Each number is 500 + 25 x the weight over the matrix's rms, rounded and kept within 0 to 999. Layers, rows and columns count from 0. Numbers have three digits each.

# layer 7 MLP down (transposed), 896x224, rms 0.11, rows 550-612, columns 112-223
442483478542517521471520484488538515499500519530526498491480511507506523489487491482483483498474517508524516511485468477465512513501462504483522477533504489512471533545525535544530509475496521479483504522523475492493447534497520446475532523509522489483471509486480506499517512496523527512458489467534497486545521507528537488504533507467
575483512505496547503496482527503469499508527469485565493532461492460513472490490482455529487527484515529461494521531461459508493528507451503520468511504494517464481453528538524519501505501479513491484536488523514501469488516499482496524520495487487536516532533522496499485515465479518492486483512503464512483517487466505506474493471507
500495526520492498491495513539484468493510509499502524472501485510482554510524467514492488517507475461499509530476507472517474477446478481478484478537493519522573542508492529515513488494479515481493515467523428503554486519511493458526499527482494497482505481503516471499509524464521501487484502497548532498512476527532490519502505520494
530489482489517503561509470490512542467489529528535486496477510470480541498517469547448523491500482510512449540562461474516527547518467475500489521485498489540452500450494503504487488502507558496508521480501543498511457475523503525511487518509466505507507481503541518526473552461534463491530526530498492464518463529516481469456507498497
471493486489472470537522518484510468456451520462458477431440547484477456440520463526519500507481472466519458524526523501518527457491476510545509504551526487464545484517526507475439491501442524453482511508477472499511469511523492569475493502503478472519426481491492483541537519524492546507545455522509491507536484490491529522487476500481
488490500545501545487480522506472488511543516527522491499502503469504484495463515430499518452486509504493507496492551481479529481518494494521463512504502517531518507486476504482510464438458519475534476485510478508517501511479477469543480496442510508525490525498508511528538556507466502467484502528513517517518526497490542498492541508488
501483479506501474495480518497521487454537499490493480497534490506491550486519455510492524489513507502481473514490468511485476489541515507522505512493499487498516518490475472488468493539457496490484510505465483523504485558517552532537490498545499521547514488495500511451528521506489520477494509478517516504497517534509509474491513514505
477480538485505530490497495503511510519489509479512499527506529513469540509515457480481539491525512516502469532529484502471525515502486495475471471514507514518494508503533534504504498516531449503522495483503477454480483517520493439504444513508503509516477499476512513532493488502492507509510468486496512487476482505502476498467489494524
504467519558466495534494507507506489531502509475503472476447542506523499443489500440492546462498496483523495481507492485506502502481476525502483549500519462517475476516457511478542509541506488470462500487489493562504506498547517479525475546482473527511473459509535502504555526496472478519518501493521489499482478488505484479492479522452
548528494517509476491542519504474472480546486523501496455531470501495523532468504490507532460470448518522536544482484517507521488501502507497492500458489510497490481487522471492423532506509484477502480453511512482515509453456515513511537490512555447505487496508523520471475480500485470528516543430509465518509533492499490520519501511474
474456525485466526552477503531479482479544519516480496512503495518535470499500512545466488494471476489501517489494499513522520537519484484498473493508500533495518478499488481530535503482540509484522490500488473529477495514512473513505501515491478499508480509482510503512483507460523500497507504486542505521478502509506540501453477483467
479492467481518506542487541503504505508473459497502525542523469473483481507568517521438503480476526511462483534523477478493490531485471481521478498553523493532488522500501525488551509455471506511515511531495512534476441526514486531536505451485559526478498531536474498543439511491484476464557527515500449522502461493487497481505526513529
504531508512461510498484512526515491428480521516519494476471469523509470499514490476486483523506506488485528523554546564512503493510448442482476440537517484485501487505479491511458515510525530521504516485507501433478538516489473481455525488513511456501503455488470464495449497474522477494519480465512494520527515519490561512517499477542
487457512497511504512467515525540515516522486539466470489425513518484514503468487511511507498505511506529541528493486486502495531530502442519502512463521480540454469492505494465486487497534549550480496471489468517507470495553529494452491462504465503502513509514466495504518525508470481539493511503487494521484489496477486476517533530537
474500516424513467476537502492478460544503543479528539482495508474499512490473524508510470479487471478507476509454508476450506528518539499458484499511488505516512472566515545524489494491539492449505508523510514545508482499504499537524508519503486471476523479508499494501519501498464531490523465506501552455481517498480478523535443493485
486495477475480504473510517522494549500514505447531494471507479506484499484471490485505554516546517522489496436488511492527480510484544501522495539474470496524477487553513487523483479459488493463465477490538511507520504504447505523534519524524467516519484533510472506560484494490494508517519497472554521473516456533496503454505546493529
506468518464485496488496498503507529498478499512546512517495529439461513492525459466449533535487506513473531482504457513490511530494511517501490513477500437472489523503507507467506472517511498507521516515538446515488495509525492537549490516478490494515448448506529574507503515473483520468524497494518496460504496517502513473504472499514
461562437501512441494501494449491500459474475479479513510513574473537495476464506462466497463487530507435423493491533503475562479542496510479468512528468554542548519449499518507507462516494518470472451464507483486472524501513491533531493503531518554508487514483505541527520476467509521511518521506522481591515526489489542491507488486508
496509506507497506490529496531484480498502522504518540480473513418492504497517468513470483502483516515494518475525475474553522495516550520491496473510486481489484455489454505469506518488455474486464485487526526526459502504506449469546499492474488542517474478486449521531507550534524487480463520519478536479480507501505486475471487516501
522510524535437548499473484535497520526549480510506498532478531462509544448532491502529485498486539505514499486497475529512513527536516525526525541453464489491499468461475495509497493540489484512529483499549452470531472478517510502469481457473534479518499505501520481538446500514514503443498523498517506515509552553514488473484517534482
525478481494510491499477511487473490439505528540503555487543531522490514506505521495505483501430520521523480531524491540497508533476483485438471486495475494520487533482463521485466545482493473525510508513516497484471519575481518508501466496546453499523488475458482540503480494514505512525492507547501531515471533469455499485515500495498
525513528494507442508502497493548485478510541478468510466526539477492509479438552514488438491499510504517493498472551509521513506523486490484492476456482498531455490494501482504509560559521452495486486520508507521520481499530511497522491537482501497468548530479491460500533455456531527555530526480541520501505510498522497487516551522510
528559520513512455493477489498501514486483492508458483470520520533459480472508526455466461483514554477501477470523495505544446515484522496523462506507504476522489457508437514489510526459529518504530504500456470519535506521542462487506495521509497479522511482504441533513482547511506468486467467513462456521493494505524514513515481571453
466455497487448511487515522471487500504546510487534535529482518484451466492475502472521539519497490463478532435553489475466499455517524486494500475501462511490508502501473550478480504515490470511468473477539551534472473480490524517492453493441506496529497508538504495530530507533486502497479480489498492493507528473483501486481524502545
542485518517517506486483466486469507502493476528476526524534509438503485503522491504505515548487479496529495470525527482496496536486455494511539493497475490525501545507466497535468532496491489481489448541488522509497513510536512474524492492457514510481452503512467510509504515492495506480537513515530532503479461507465465474465513496485
493464505504495515512515509536497456478473489511521502516493465462522497513531520525517509503495470536490520483560452510526518489510527523472500481443510560476528561511481496472535509518513468518498512502521487492456514492532488475467528500523520517475460512502491523529444510495462478490504486514505486477523531510514480439491438467492
548465491474506498495493476501519510505466486503501522493443496469526498483488519514508489499537511489492510496507478490493483481509517499489514473523449482534513492549510501505505498516487510473498549493453514511503571513448465521501485532511525525512498453536496512450507450463487522489472514497448469496514500471513494483535505496479
495515501502497485528497521504483522442484518484512476505521480514519492507530458525527480514530483483513471517514502513457544468518502513523516525530505533450511510486492520480532498479465493525482494506526520479509488464520534426489535532529500539496537505495488498497525444475501475509499520500514497491511546483512495509507447488520
465499506508461507499437503503492534494517528438506499510509458512513484508482495539505439495461476534498488486552499486493513459499498531474499488483500528529559508479490491512438523493483520472531491468512492482467495461491492472486560539471521476484502520491458491520522493481504481517502513492534510532468468499459506494495529528564
510473511504466465468471489480489493492492487547452519493476525602492488540507522532541498488475532527517508498448464485508471445472528495487557507516450502499508548467513520531470494423490522517468515516465492492542451521537517562508542500549492505476517485452479521512492543487439502531506475494480473493446479509519505512474462487524
505512471448510484465502485497475503487522488507536504475496516517529510530517491500470523446526493540500447508524504518523513510524532471501508484487524464496498465508501494516517508467481513509500547505530521500529495430498497513511485475501523471563447500497496523526516429482550502522478478487514490503486488536511600512525475521519
483463516475491511463526511494507501537516490461521474503505491494521517482552500470489510465516514505499504470537517501467488488515463524533530522460513466478472487473500493528557484536503532480482477541498542485471478477499467501471522501516512506490459543509482513526538469496460510506553506480508491539473494509522518472457488500478
477495516479542532488566468465536455523534528534479507447534481477564482531516478489484483516528510546530486531481485518473525507500516508498501553461515541498517544520532490463515475493490466518525493473483522480457503530439488558552514557512506503504505528486497494477524452478500500498490530516462504506525466502456513467500449486451
474497460486511513499481491465503491562540459538491455513518520466496507504468505529504525505492544534503461483562550520487517487503523475475534493512522498508491501481504476482519493513509497467513508498525463454508496543525477515475531490498529493487523488489524511494501470475473515529485502493486504509510502513556495488480527489498
495470497507543547515567488469482534486450480521493487529511496526482506466471472507548479482501481464515437465485488503503478491465470507516493510502499477451471527516496522482513466540512459441507485466518494489520538520520488494523497513510520475499525499502525489500499478454526515482501469543512476501473535472474438552465479508465
487517526471472479499502526493521467478495450504505452473522483485477440538516475488519501506487505450463474494499549481523536468545524492492512478480487479533508512461546469509534536452518528461502540487518489497527516518564478466514500462526455499460465471465519518492498518504494429484513531536543487500512495511509456519567486497482
483485496491505491527532506495505449495430499482481542444503531473464519510499498495509518459463524498501475494493531484507459466505466518519522515494526511496489521535538483541477453547481454478486474498466490467456459515493518494495488527486488488488500519487511479529533512506502466497510509496493465492490490490502538511564526512491
482497545538507487542553482460503470495531532506439507508494488534490522525518489467502492478505486477511488464492548510517500485526512550507482470459487492507459486476504507520494532488497495545512528501470485473559527492477540473513526474505486506557534489517505551485490499448511508468528517499493485481499501520499535482512448548501
487558475546491499548520495510505499514499515546484531524502494464540495494449484492508492481504556467507522510529462497524421504486566537534482497503518483449500482506518537523538529506465477486519534458496541518482467488512479498505503462461478515466532501521491563524512465519533495485478494536496493485518520506499499494510481507499
496529496515476498521504531554539523498498512525516503504521477508499489455499534508492449521514476448486492536494512495506522499480510551514496526494506512535558499499505483513476499476508502482550470560519529499499541543464525485467491520518494511510527505504449497496509541486485536514477477522499517501517463488436542498519530482548
515521530511525530484473475497516487515437503515497481510482531483496512433505500474519520523514522528515495512501455532467475499513528489465519476468490523527499493522525528472468481499494503497435549459506513468519511537529454449499495502505502517531501515499484460470517481518566480473512461509482481509525514539470463532508489536519
543522586498476521488525503532495498563565522524512489484494484508502515456502535513511530491443475431496521528490501483498501454481517504509528490533509488501537517503507507464566461469510455520516488488490543469504505531458514492481489449478527526493471508500526516487475494540520519486523474481487450570505448518442500452513516476519
503496479495517519482506478509514524498491529499474454472501502504502515517483532486504525535502491509478491494496437508477501504538520510494469486503519526521537453494527507542470488431540492398532512480551520485452541468520482530502484510479480503468474477523504485476490527514503500504485478528477490511486481503492513492488503498444
494494513471511534487522526522475486555512509482487514463487471507490531474509483548497436505483475495492490485447500492530472471519464499488437537475528460506477501495442520512537489465487501491484520495510554507447528493554496560457479525499482505499488519489508512504507489528476533526444483503440510475503523518554523495488495456501
510523452501518513512458479527493532463460484477519488474469472527507511520515503532499489543470518552517511534529511495496498486477443515487515527492502480526512515480523490510465510470497501494522467515506501517468495516478522429560499491499477484496475510469501442487508448481492509503552482517479468535516457492511480481445436475458
473511495455477527479544469518513514528507481525465514482462494487475482503476515478476481504490495470484516473508523452482492511497501491518516458501456509517509508505525500506486479494524504501545462517481493500528499491529485524487490479481456418491520525463457518523517504543492478487518539532513502520513525457464466498529548490517
486522463477480470493531523531485489508511503529463507471469482513540539509506475506501464553568442521517529489548442479522472522524533521471489510525498519518459475538537453473523482537490491488502525503493527512468528452498459471505503470506491490508479543472475484473495450496527492478485525516475527501503466496549481581528510465528
462539503475497467504510501492539519506462556504525494476527449517487440520466481511516473519453481533515546483478461520547523481497477491466525493522458573464527481468477513530570492475508485470434477524525549539522486511496550453484553550491508499530470514521479487518477479470464508564539516470511491543507484546492504476497502495488
508482491469516501525523544507470477474518485509446473493481510502501512523515558468487513514510506488503441515520490494531489491489517501527527508488465540438492470513472541508504498483524459518510524486478511483510449491531544552496488484438474475544491450526520495453452504478519541510486471496488537496511495501465513454475463510514
521465489532522567541504416498459504461510520483498536470457518497487487499487515528514485502503488501464470479484470511499511506492510463482535517500514507489510522519487495519541509487533465470478469521485524485481479496517482475494524495487534489504502507521467489527534425485520472519522539503521517490508519502483509513441557469525
485522517503515443539521486543495460456485488476456495520488405511522511487504554474486502521506493512516519461515495551488464520532500524499485527507481532541525522536509525539472472481468507472455464512497482465512506488461515497511528501544487520506532477480470521499485469528470522472513468454531458461474511522526494512484498519471
520477500545495501515546499533512504488480484494494500513502516491477508545546496483503533480542486511517512522501500509502498491510476484537490527471485536467517441485510569466514456544496532535480480476497471488468504539526527508498580524522480412441509527578503520498506531506518485442462479515513492494470514513519480449497485517487
527500568540479464526522481458499487507508476490505477526501520531483527468486532547540473504483484505532517519427527542504504528486506538524460493531466486498523491490541533490492520501485507505489476516518473512482478509483473461525481486505551499491550491525519464474489504500523506467499500499488482482475509489487469560497459504492
506461528467530488469492561512544496482508510509500494456500507543545491544510506525520514515539512533528513469470489471485504513552509452484525526504492501487488496499475482486475492519496492492466517472494488472431529510499506447484498514494484544506500489516517477476519512471495438504502465503507507480519545490504521519454495535510
529512502526451461505534528521509493491553502458512476460511458476553469532509457481487484457533538492492514457521515502522496513486504495514469474454481511499574529504504518462503542506515471557516533539473492579454482513500473499454493457474447515505495518526492513531517530476517514447488488499512523500474447525516487528519499516509
546489485493491486524508514492537542469536484553500508497545485517536492562473494526493483460487471537533503477545480511506507487507498528503538516493498524484479464501497483498518532472488500496455525518533495509519522482495479494507537509510505512470498478478505511500481504467503477492519531502498513496512479510483455498484473526490
467491467533475496481529496487567490548524471506500498502474489492512489486443466504476480481460506541447521448480508532453518510503491524496482492483503481545509471536460496508480485489506516493532491541495519468501503457483526506509466555547475548487485537487489506552495490471512507521499524472473503480479496510511474488526512522481
511513483515483513537524502496473489524501481482486517497503489477494469514450478493517491491505483493498508463465499464475475480456497469496467486467477513543490538487466511505534479513488479516514502532533536498516541479512478555510511507510483488512559539504516516498460536499486499504485528499499526456524501496507505498516459495487
522541545505483519433504528504498497518514490495504509478495490467477503495470459488510486459528509506523501504530487531476476476498508460514538473481531507459509512557524540472522498492516510478523506481513497503464507494497518459476522510506516479528492492493499497504494447507472489501497473482496527501482495527483500492506501531488
507509495528483512498510486481529443497460496503514539473494476557542485495553506475481500496536527507488525496507499487506480472484523515477516548497495463459498476507497533479517545510505496440480500502541494484518496463480506528444494491550507447485466508518524535522481496449492535467440505454504484497501483497478493503553468511502
434526498498510490468510504470522507526479447526496493483540502491504486517503480493474482512528494497513484524499515485492468490511496496470497519538505521521499526503494466461476517495455482514491517494505487508510500503461523520477539504480506555491518487454500481482519493425529517486498481482524472501528491499553544501458493492521
517498512481509540479529484531509519481471499475509503531505471517461497471468486458457506497466502497466473476544550479505523482483468487498461501487504507525518481581462526492509478490516501491535544524483521489481462473544528487502500518542505478528503547531502510523531525486489512460495485487513485542497519520499502498499521468504
527480499508492523534565523521485476472519493521573479467548465493492507518461494475549470503537498533524467508498503533501491506466534571516504485496486502509526566528480481482490487491533497457471472446525524524522554499456459485553507485460532481508522502502517540548514478518502518478497477526559419467506497525486512488457463479468
# layer 7 MLP up, 896x224, rms 0.116, rows 551-612, columns 112-223
491532463489531460466566515510506508473556516465527488493480539511518471495499508488572478469514472502456521479514510490554480507537528470524531531470489526507444502504452450498478535527528490468545494485513517564476568482481502488492483489525499480503560541476520511480510533533554534513546490478458460464541479508567440512538474517489
494485485488492507495520521489505505498499470528464470501509495508476521485536521501521508465501468468507505514537508525471458519479504514565494511506554492491461494543500453461524529481497489472524527465464540467472465495476506528470468521496461522505502527514504537519500514510506522504480436547465502515509509489489423519572511520521
493453474490481457544466538520477518495523475497511472449486526479503555498488499514492496507486509536449478459477485445550563505548491540513501490505543485501509478493501481473483463496473516480556496517572482511512543468478530539515506488505492513508460488494449560465500515482521500520532469493517522516507529499470464473518488503522
452550483487494522468490514483482500456478506513544514504471470504502521511519481471488486473499481522503513484507494515510493488489545509529507505548484573545551448492480469529517431536521511545554533541491527517530522514549444499549566490476508466496514456477479521509549529468487538496501470562473467468472481530507527501483511540499
522491488482487502489483475479536466506504500508522489541519489524521515510485491521510473496537505508497493493468451532508474508527491506499518533495562496453481526489542481466488520553475504518503499502472545481476451528498521516509495476509508489513484511484525510528454470493505490494526514500482481523481511528489503525479488486496
544496536500484502501535500502488523481518502518513542508459491499526492489534527502500478484493481552482526502492527477464529433475512498486474461492516532483483554518497529500470504475522539500463537454561517471512525476479512508434507492474504516524478486478494516495506504508517466538515504549520430498487445463458460534500506475510
500490522481506492486518514511529507496500509492488508515533519483486520520497475467513465547477463589479539531486481489503499456506513500518534518515534472473456549523475469509490523498477479517444525526543469507505499472491466473467527482523513488497502507515458506511509490493482481487469525499551480484531513510526475521490486469475
506574527449532501488488478498503499494480504511508505492510503483542472482490527499491481532491508523486492497504512533497497476505505541549457483466493498480525490476532545480479501508493441497507497447469472494463522502499546500497497460510511511481469475525505510499505513458503494531481515494502521480460490480475466511485531477494
482481494516501493523510495476475507536513463470528553506472491500468562493471482487485481531485519445450482517532522515542513461488486499462506479531486467476511520557457555500483481473488450540518543497488485563491476503478508507508500472502501531496508496496488485540482535483470518441497568514507534474497488474489492478486470515492
493519447469526504517537519487537497515509480464489475479491489497534474491495469487542509490480533446501512507500511473518547512505498487506503496494530490507476481477451498499475460514498533493520517510441507530544492525491476524511508452537451476509535535489489467535540462521531488489500511508493496490488491504540552503489496533533
477460445447548513527508526508509487503481493526460515523558487480503484461495517533493435563516539521469502482488485490505583511495504482492475515505476490547521446539465517518513501495483514497495537530539473538516472475457534487500464483500528495509477509494513529494532469521448489557491459484499492517521497527509511493565474499525
489504463514529485531525491498470500471490491521518502530547494537490530522515511498512480490496479493461521536577518533502486454521523496476540494497508509512494513482479518506469506558552560497445513469484525514472522506519495504440526467476521510510540520526490444496489497486509517495481464510492478495461532473511492527551493496497
498470491511518471522511546492473525488489518503513491532488517516485500492504475489519467515487444489518488497514515479496557497461476511482487474527532496484514495439491494555478512486517540518523543490529513504502489479473501531515519546489520506496503497475510516480526494555464512480488503488523526495503505504530461509519511481493
509508481531458528518492497460512518457487479536460491508507503507512529525516476494545456480500506479451497517495489460513511513521444483509486480451519490485462491512457468489463532541489486504483522481514445517484518490507520502510513480468514518475465497518485489471536444478434515493518488511538496522519528520496504517473517498450
480534531493506468485512487469497525517487472450517533522500502516532517474467525458501514526456554520473514477514485455473499536521487485448518486493532491486508505488505516499501470483494509518492569504465550473510510510521482477507471509476504519456528504487477468474481497474549516520494417538481524509534522478491495512501520500464
456525515487496482505464511457501479469503511528502523501536483525516480521538501544530503468497491515543489529473532508473509481479507493483468509523515538470489508521485502482507525471497481522481489475512466505504523491500496497455511507485497482490511537488498530481508539490500487543484514505537546486475459511485484484468530505503
493503487458520484513517472484527473473552455465523481487513527488496467487471455445542481472522497498485544467502509554476515545482498524495487460488513457519468479505488486502493538497440514511495486468491469532517490520510538536513523489542530481511543469545498546485490513507492529557505468475475474432506527549490533489535451482520
491492472500499491485507480505494504540513531515485485517556490532503483498499504508512507502487518523503505513474485518516503501465503501479468551450504499479509500499503505513520483503533508475481499501482523505489504508495483547498477459540518502503475492505444491477502502514489497513468481510462499497519462529494483495518507490507
500479499494484495514498508537521525506514489518489516541526535477529484527552494497496457526545480500470489492485484487461533516467466468489519512524504471487491483495453497500497464523476519493507431505535545516535472487488456456519483499477493540481546464478521472510463515502459526471525488549474514533513482465509463528500486475511
479510545496469464485530510503506543466476475499500484502504509552534520499530487526460501553541468486501555542497507509502487448496515501517495515476472468510506523495516468505486505474504552486510519510505495476458481486506532507498511477475517457526546465483486499491521504528494500505508546471519469482479481499487526506496509497478
508528499504472472507504533490497441498504499443472483483488469535515539533468501480474478458483465497508510481495489515552495502510510453509553485483517488452493513494521475548476470465450508526476538533465487544495547459510480530545510522516544541487553495440461467463546460475510505471496466554527497494536555483537511502533483502528
508477522494512484483485495513448494508507558499514525503468503501482489530494441488438503532521485522489488485482509498446479539524532489531501473504538506495493460551473515533484502442534482523542530481444500487508470463525495517515481436503517478520536537521524483481477526503550533517443539522488527510493485504527501541552510519488
434478480526493492505501509529519508510494499445507515502478472503459500510477479502486524539547473502526535506498489541525491497501485515470491504502499551507512531485484498492503505482489495484525495509481504488493496527495485508496515591515497517526474467496499508504496494503462493488534497498514541533527518529485487530517465482505
497484518499520500475485495509503447528514473461514529487488519495479534475511516492531486469509504454478487524457526478502534483479499460496453511505475510516513534505464517504510510468505488460510508472529510551521525484490488521519461528511545470520499506538508527511497471463487543517480474493475516541485513497482542503505504527475
497475535503511472475516516526471514506476492486475489500491506480493559490488501525486513474489558467530498494483445469471482494550485508500489467523483493525481499520484545485544511527529554488517506512554491495494483486566506504486482501508525463519544455512505497500473508486502478508524489508526435498552502472521486502443476498504
449483572451505503508515518511518511500501458469518512449519494480449480490527518463501484539509458523498510529444493544523466544512558543450506554453462481493523481501524540484485495459471512498511471518517457504502516502462531535492533465515530499507499522495452484528480463514486479495506478515463493486467475495512497508507486495495
502537509501495449544493491522477456498474513499555505495490480542480491467502485490536520447520539460510482498483492467473498492486456482455540578481478537519522488510508543514483499505509488497506518528535471482518534556495521482580503478503494508481518474531437454508483525506517480503515479508513493464530513489475502476479527475471
515499505524460510489489497443514450504497491489520511503505503526511494463479530499487501481500503505476517496504492507455539537532502510538488515492535481517496513485508472499519515497521510533492496551503498539523500519505497490520459514480531500533485482515480484490483509482502455516555509501521497496524492526479466535495521492488
493496495475471509472538524491488478538504510508503517514511515511507477501512545537519468497529511498491532525487539530491468505481502498495499510474504494498496512502522523459452503512512483502488479457497500490492507470488489495512516523547521477511542494466434489469477488555453504467497490509523488498515509492548484504524516528502
532526477476487513517521517508507489509491445531473567505459519469479519498472518513511524492496522504512486490504486494497502512466513522519507505490527544490495508505472494498473548493525516493528474502515485479547443536503453476532520554514505494519475510494512496496491574531481558452507455567497487491540516429536493540503483496520
463463505519494453493478510496529461510507468507462527494463516528516462496509477446489456451553537503483512494523474473516469460509506504458473516534475485501501481489501479513481529504497516459386505501521483565537479489509543491469466535513491502438484486526489475484514533506488460505505467512473522534526487504491486489514496490491
516499451508502490487493490491493554499454529485495512472504481498485485517433501543504465521471511535499520477516500474500495521484483504551507489477505510511526473481561491551543519516486511551521447480494525480469519519478509540478486516519500488479560532479523483547454509517525482516441516496480503500496447510486517520497479519492
478504501533522510518509506534510461514513530505488528473483515499452483497516496504508477505513511476509485494498520522481509489526519508453500499503502490500516521467537523549481511517483481497489494529482512521447495461540521524496515514497487514495471523479548488497485494488475488521527499476548521482485508487487497451487498515511
522522554505476503524472510548480468529485534471494518500472471530475506453476474477460486506517486448486509448477451517485520525533519448536443482528507492495483491508541477468498534466510506565455484482541473527479469503547521496448490537476487488508464495505490538479476506479492492489487505494519499493486488514518538505521532507522
456506533485464501514484482528556504442473492487526502485458506522529490525499479504484498507514544514479483519484465453528524460463479535517523485550498524504539504529493505501554522509490508518504529530554488525521488485477513438459484495507509501514492527494447530479516552505496504454524496493511529521511493503558517483440485488463
491498535464523502513474546503507478537492494444478489501496496480518511501500520486483508520497526540486508504485539529517498506464449466496528508516530545484466519554413541502546485524501481457534518493503503476481473487499509509472512471453481491521495506477542521541444513532500549525478471523484500454473499489528554472521519532490
497514513473527507488505499479494494562499488503534527491517477518447482497456477516549512469504498512497542494508481506536464547510524503496481499483485483497499485497516542521507540504511491494500551471504497485480514492503496524512503460516510512489510528475554530474445496497499497465532542497481486474530465467468497503495459469508
552520529526478495550502482510525498511536479499472515482521505525520465488513481519539515516508490517474461506470480471517519520478476503507494507496494481479458475461449502466491463516490516484491476533494513501502523501493485499480524504510490475491537548464485485475449534550467520535522535465496533482453486469506504490472510474486
490485493447522524499518544486514480446469498532533493515465522517473517510505490489495505537515476470510492474512478503466536484566497513478470501523487468505509472469491502511493500490505521504480485552494542488504491511517473526504526474487491512477516446459473501462483516523511483554541539481539518510508476468492513509520525514484
477477463532457481556485515562540505513524475499485516479545496452519491515483508507535476511493517507490477517539522446499491532500522503502515480536475471510463482478503488469530524512465514504506492502462531520540540482475541453496525512509513513477506493523520512533466505460468547516528545451482484527562511451540461509464548507504
479502523502529492499531459506537471539548454517483521506527507509510477497508500526467484503569522470520499495505501507558514527515479487483507519540538549508473526492482461494514483507526488482486491523533465535496505510500534503497445489502491527482474463514485508526514507471483513432506497471483513451515500434500460469532483522498
538462506526516456530541524522504513484518523472486541462526515513558454545527494473498493531519494490501486502487522496455472515484511444492480542547504537530479498504481470521490525522503517505504548486525485494444488496500468432457477518462557507529485496535480543523512504530460515527499487467535484537480561497485495522474510553502
526519440471495522494474528494454502442506479484507504518471503536504502466462490490537483540507446484499507508514548531465515530516506503521510512479522528529501489503510472518495492536490462555481496539542501534526504507538486482529473459517570499496538472503467556533505481512511462521495509540496472523526491529472509455483509479498
472498533529499492567517482506503484492488511510534527491468492501473496525479512489505450492512472514483508515441507492512538508478498513502505521463514493497547474508456487548519461468505465503501458488529462527459489501500480499552514499535514527539504501502479478493503533465506507536467505538543525459515498476532513485521542521584
538497478515486488557473487534503514493478510518506515519574479510455490495540522486476509509528507512523542516493516511507502538564546500518508493499503488507487504472503498496485524473480540478517502461520492477496521523491489507480505523527495483505479521458483520502520509524539509500491534489541452474473515509488488529482538495539
545498504482488488489495542484483488553478487474472489527455510475486542512477447509498502481465492507492502487542494482567455517460545533490490489512523440456510504518532498534535525507525481517477507498541454461472505480509496541502487494493510475551515463533492481525503536508528489507453499483457515443484485540507556483499504473521
505474498522456471521508487485483504482510509521540492522509508478479456534545504531531497474503469479497495506485497519503499526498521525544499517476489531492528467513489456499517465525528519477485500476482516560556486474488542489530459533507467525496468526478487453564534465506491521500523487540542466447473454497520494516524514485496
489531565482501516476448495509507519527559512499478501508514514488476511546492479540508498495477490519514429499498521492514466473542492508509495554532505581522462459476507558465472514517468469486484482527472527517497504474482494496480503533433491495527430502469468507490486556530495497478499454496525505500513494500476496508495502502484
518530514481519477489480542537448466504504519513473527494472495507504482515509470528535492505508560531461506515528497528507536476499522485433525475510527527543504529478488519485509445502496501535457523513531519507462523482533553518508459502487516488539526528485510490536530503482473479487545505452492497532484494542528502531481542489453
507520488548468502527500490488481481502463522503519524483521490520469466510492481527514526485518503515532533454526481478519529465495519504481478507506477482511533484548498474492480496505518513541488499510486478510497494466485478494504515521476489474474499488527522504507542515509523481502510486514576468494537510485530517468465512541460
519452538510513485494472447491471520495515505505499482508475533529476485513492472496514467520456472542508493527528507501538505532487517492485499496476495508463577477536518544464474493553530457520517491497464500478509473487508493535553503476508496503512512492503492478488510543506547542500486474471522485512498516503522490518529532547481
491475538519495520485436499501495519522505546504487475510520522531491530513481468478508499541531506493505507457514489525496482479505480528519504477499515525514530518506544497508498478498487478514513493507488526506471535535512498496499536496508553542501506469477519554495499488488492486522489510552475501474544510535491514493504512484517
451474503520480525511496497473441485484519488495527495474479493481508498461538512525478468536517510508506489492500485504509472472512488486485480532494498518488466488558520476483510492496479484520459501535523500507510551516481475464484519495521505548474502499497512489443479485508493543502516505521503481503515513499473531476492470563506
529540422481513470518505522489485472586526455477468479479525501516527505488477487532490484521543501511483475479519460470479515492520523488498481509443547520503488524504488489514497488491498517510516493503492496477497493464515512487470484471508534447528526483475514495510509530530477460510504516459478506504554510521504487485560497535479
475493492449485491469532504480471504526517537513516528525481530550470488486553478445468511496511519469481513498492519505518469476483494522477465498479548509521521518470507527460488504486498490544517496520526497527468494436481526494483535485512489505512494466493501464523512505531494519466504481477518503470499531506500504516507504509500
540488462503476500496547534520446545542474480482521526504498491498526489492498494515475509539480539526512451549505496513503475467508533515550503494488449493535490469508549544526501522475539441505518501548523426402493517526519457504496473451526490509505524493454484504560506534498532501533491492486496467548473525521520487518484488499539
474494487516477494485507473546477517550525516495524524516495548519516516504483511503572430511514529491471483518546491539524505530491524522536500518514451499527511474520501504534519496521502469499500474528464497531468497498512470489485499517485500473528488517507486511494509543531481541484458506495517491494489516509478492507508503508505
489485467508457463529470523470524535490542499500468491503433506511513520511499523539522548546478495490481477480507542487517463512514516500480544522471488508521491528505491470520528489510482499535471481524458509521524486533481511457506521505516472454480502481485471512481498510522520498528498548505539507543493479519528502512476499476522
460469515472488505491525458523488491508509530512485443440496511545499492497478488501484471495464501483515507514508467529523514533504498439505474475489517499513487497522515426514476503575481472509519488510478503535500549501548505518482476533494551492503518475536499485565453522494488494492490510471518527510489519521531523558477481465529
476445523482532469477523476497518532510490498492563481520514489493475488498539487546553508556497499488503459498496499492506516507472525477480547482493493507499520485498463448474516570530520487512495501532510480538509514475462537484484487502510535486489498517504537434526495506565515516502522505511504504565514469458466552455514513485486
542487479535501473497506546523472438513489487497537507488485536513500479492512489524525541488480482510495505529484505556465557509471538496563470519498450511507515495499498441515508501502503526515514429514499511497555452496503487509473557523480472538491515467515479485500471510495514463556490491531487488504465448490510480483479470529522
518454467555475545504480498512536499465521492460537482509456430488479536498494486505511524505534521472522492473518487474495514406461492520469513508543452502463515519502480481484482478495492516535533455458551509520527462492541501520524504470478484530531513481473529558522511488505504535503505513512530465485486513502511480451430480555483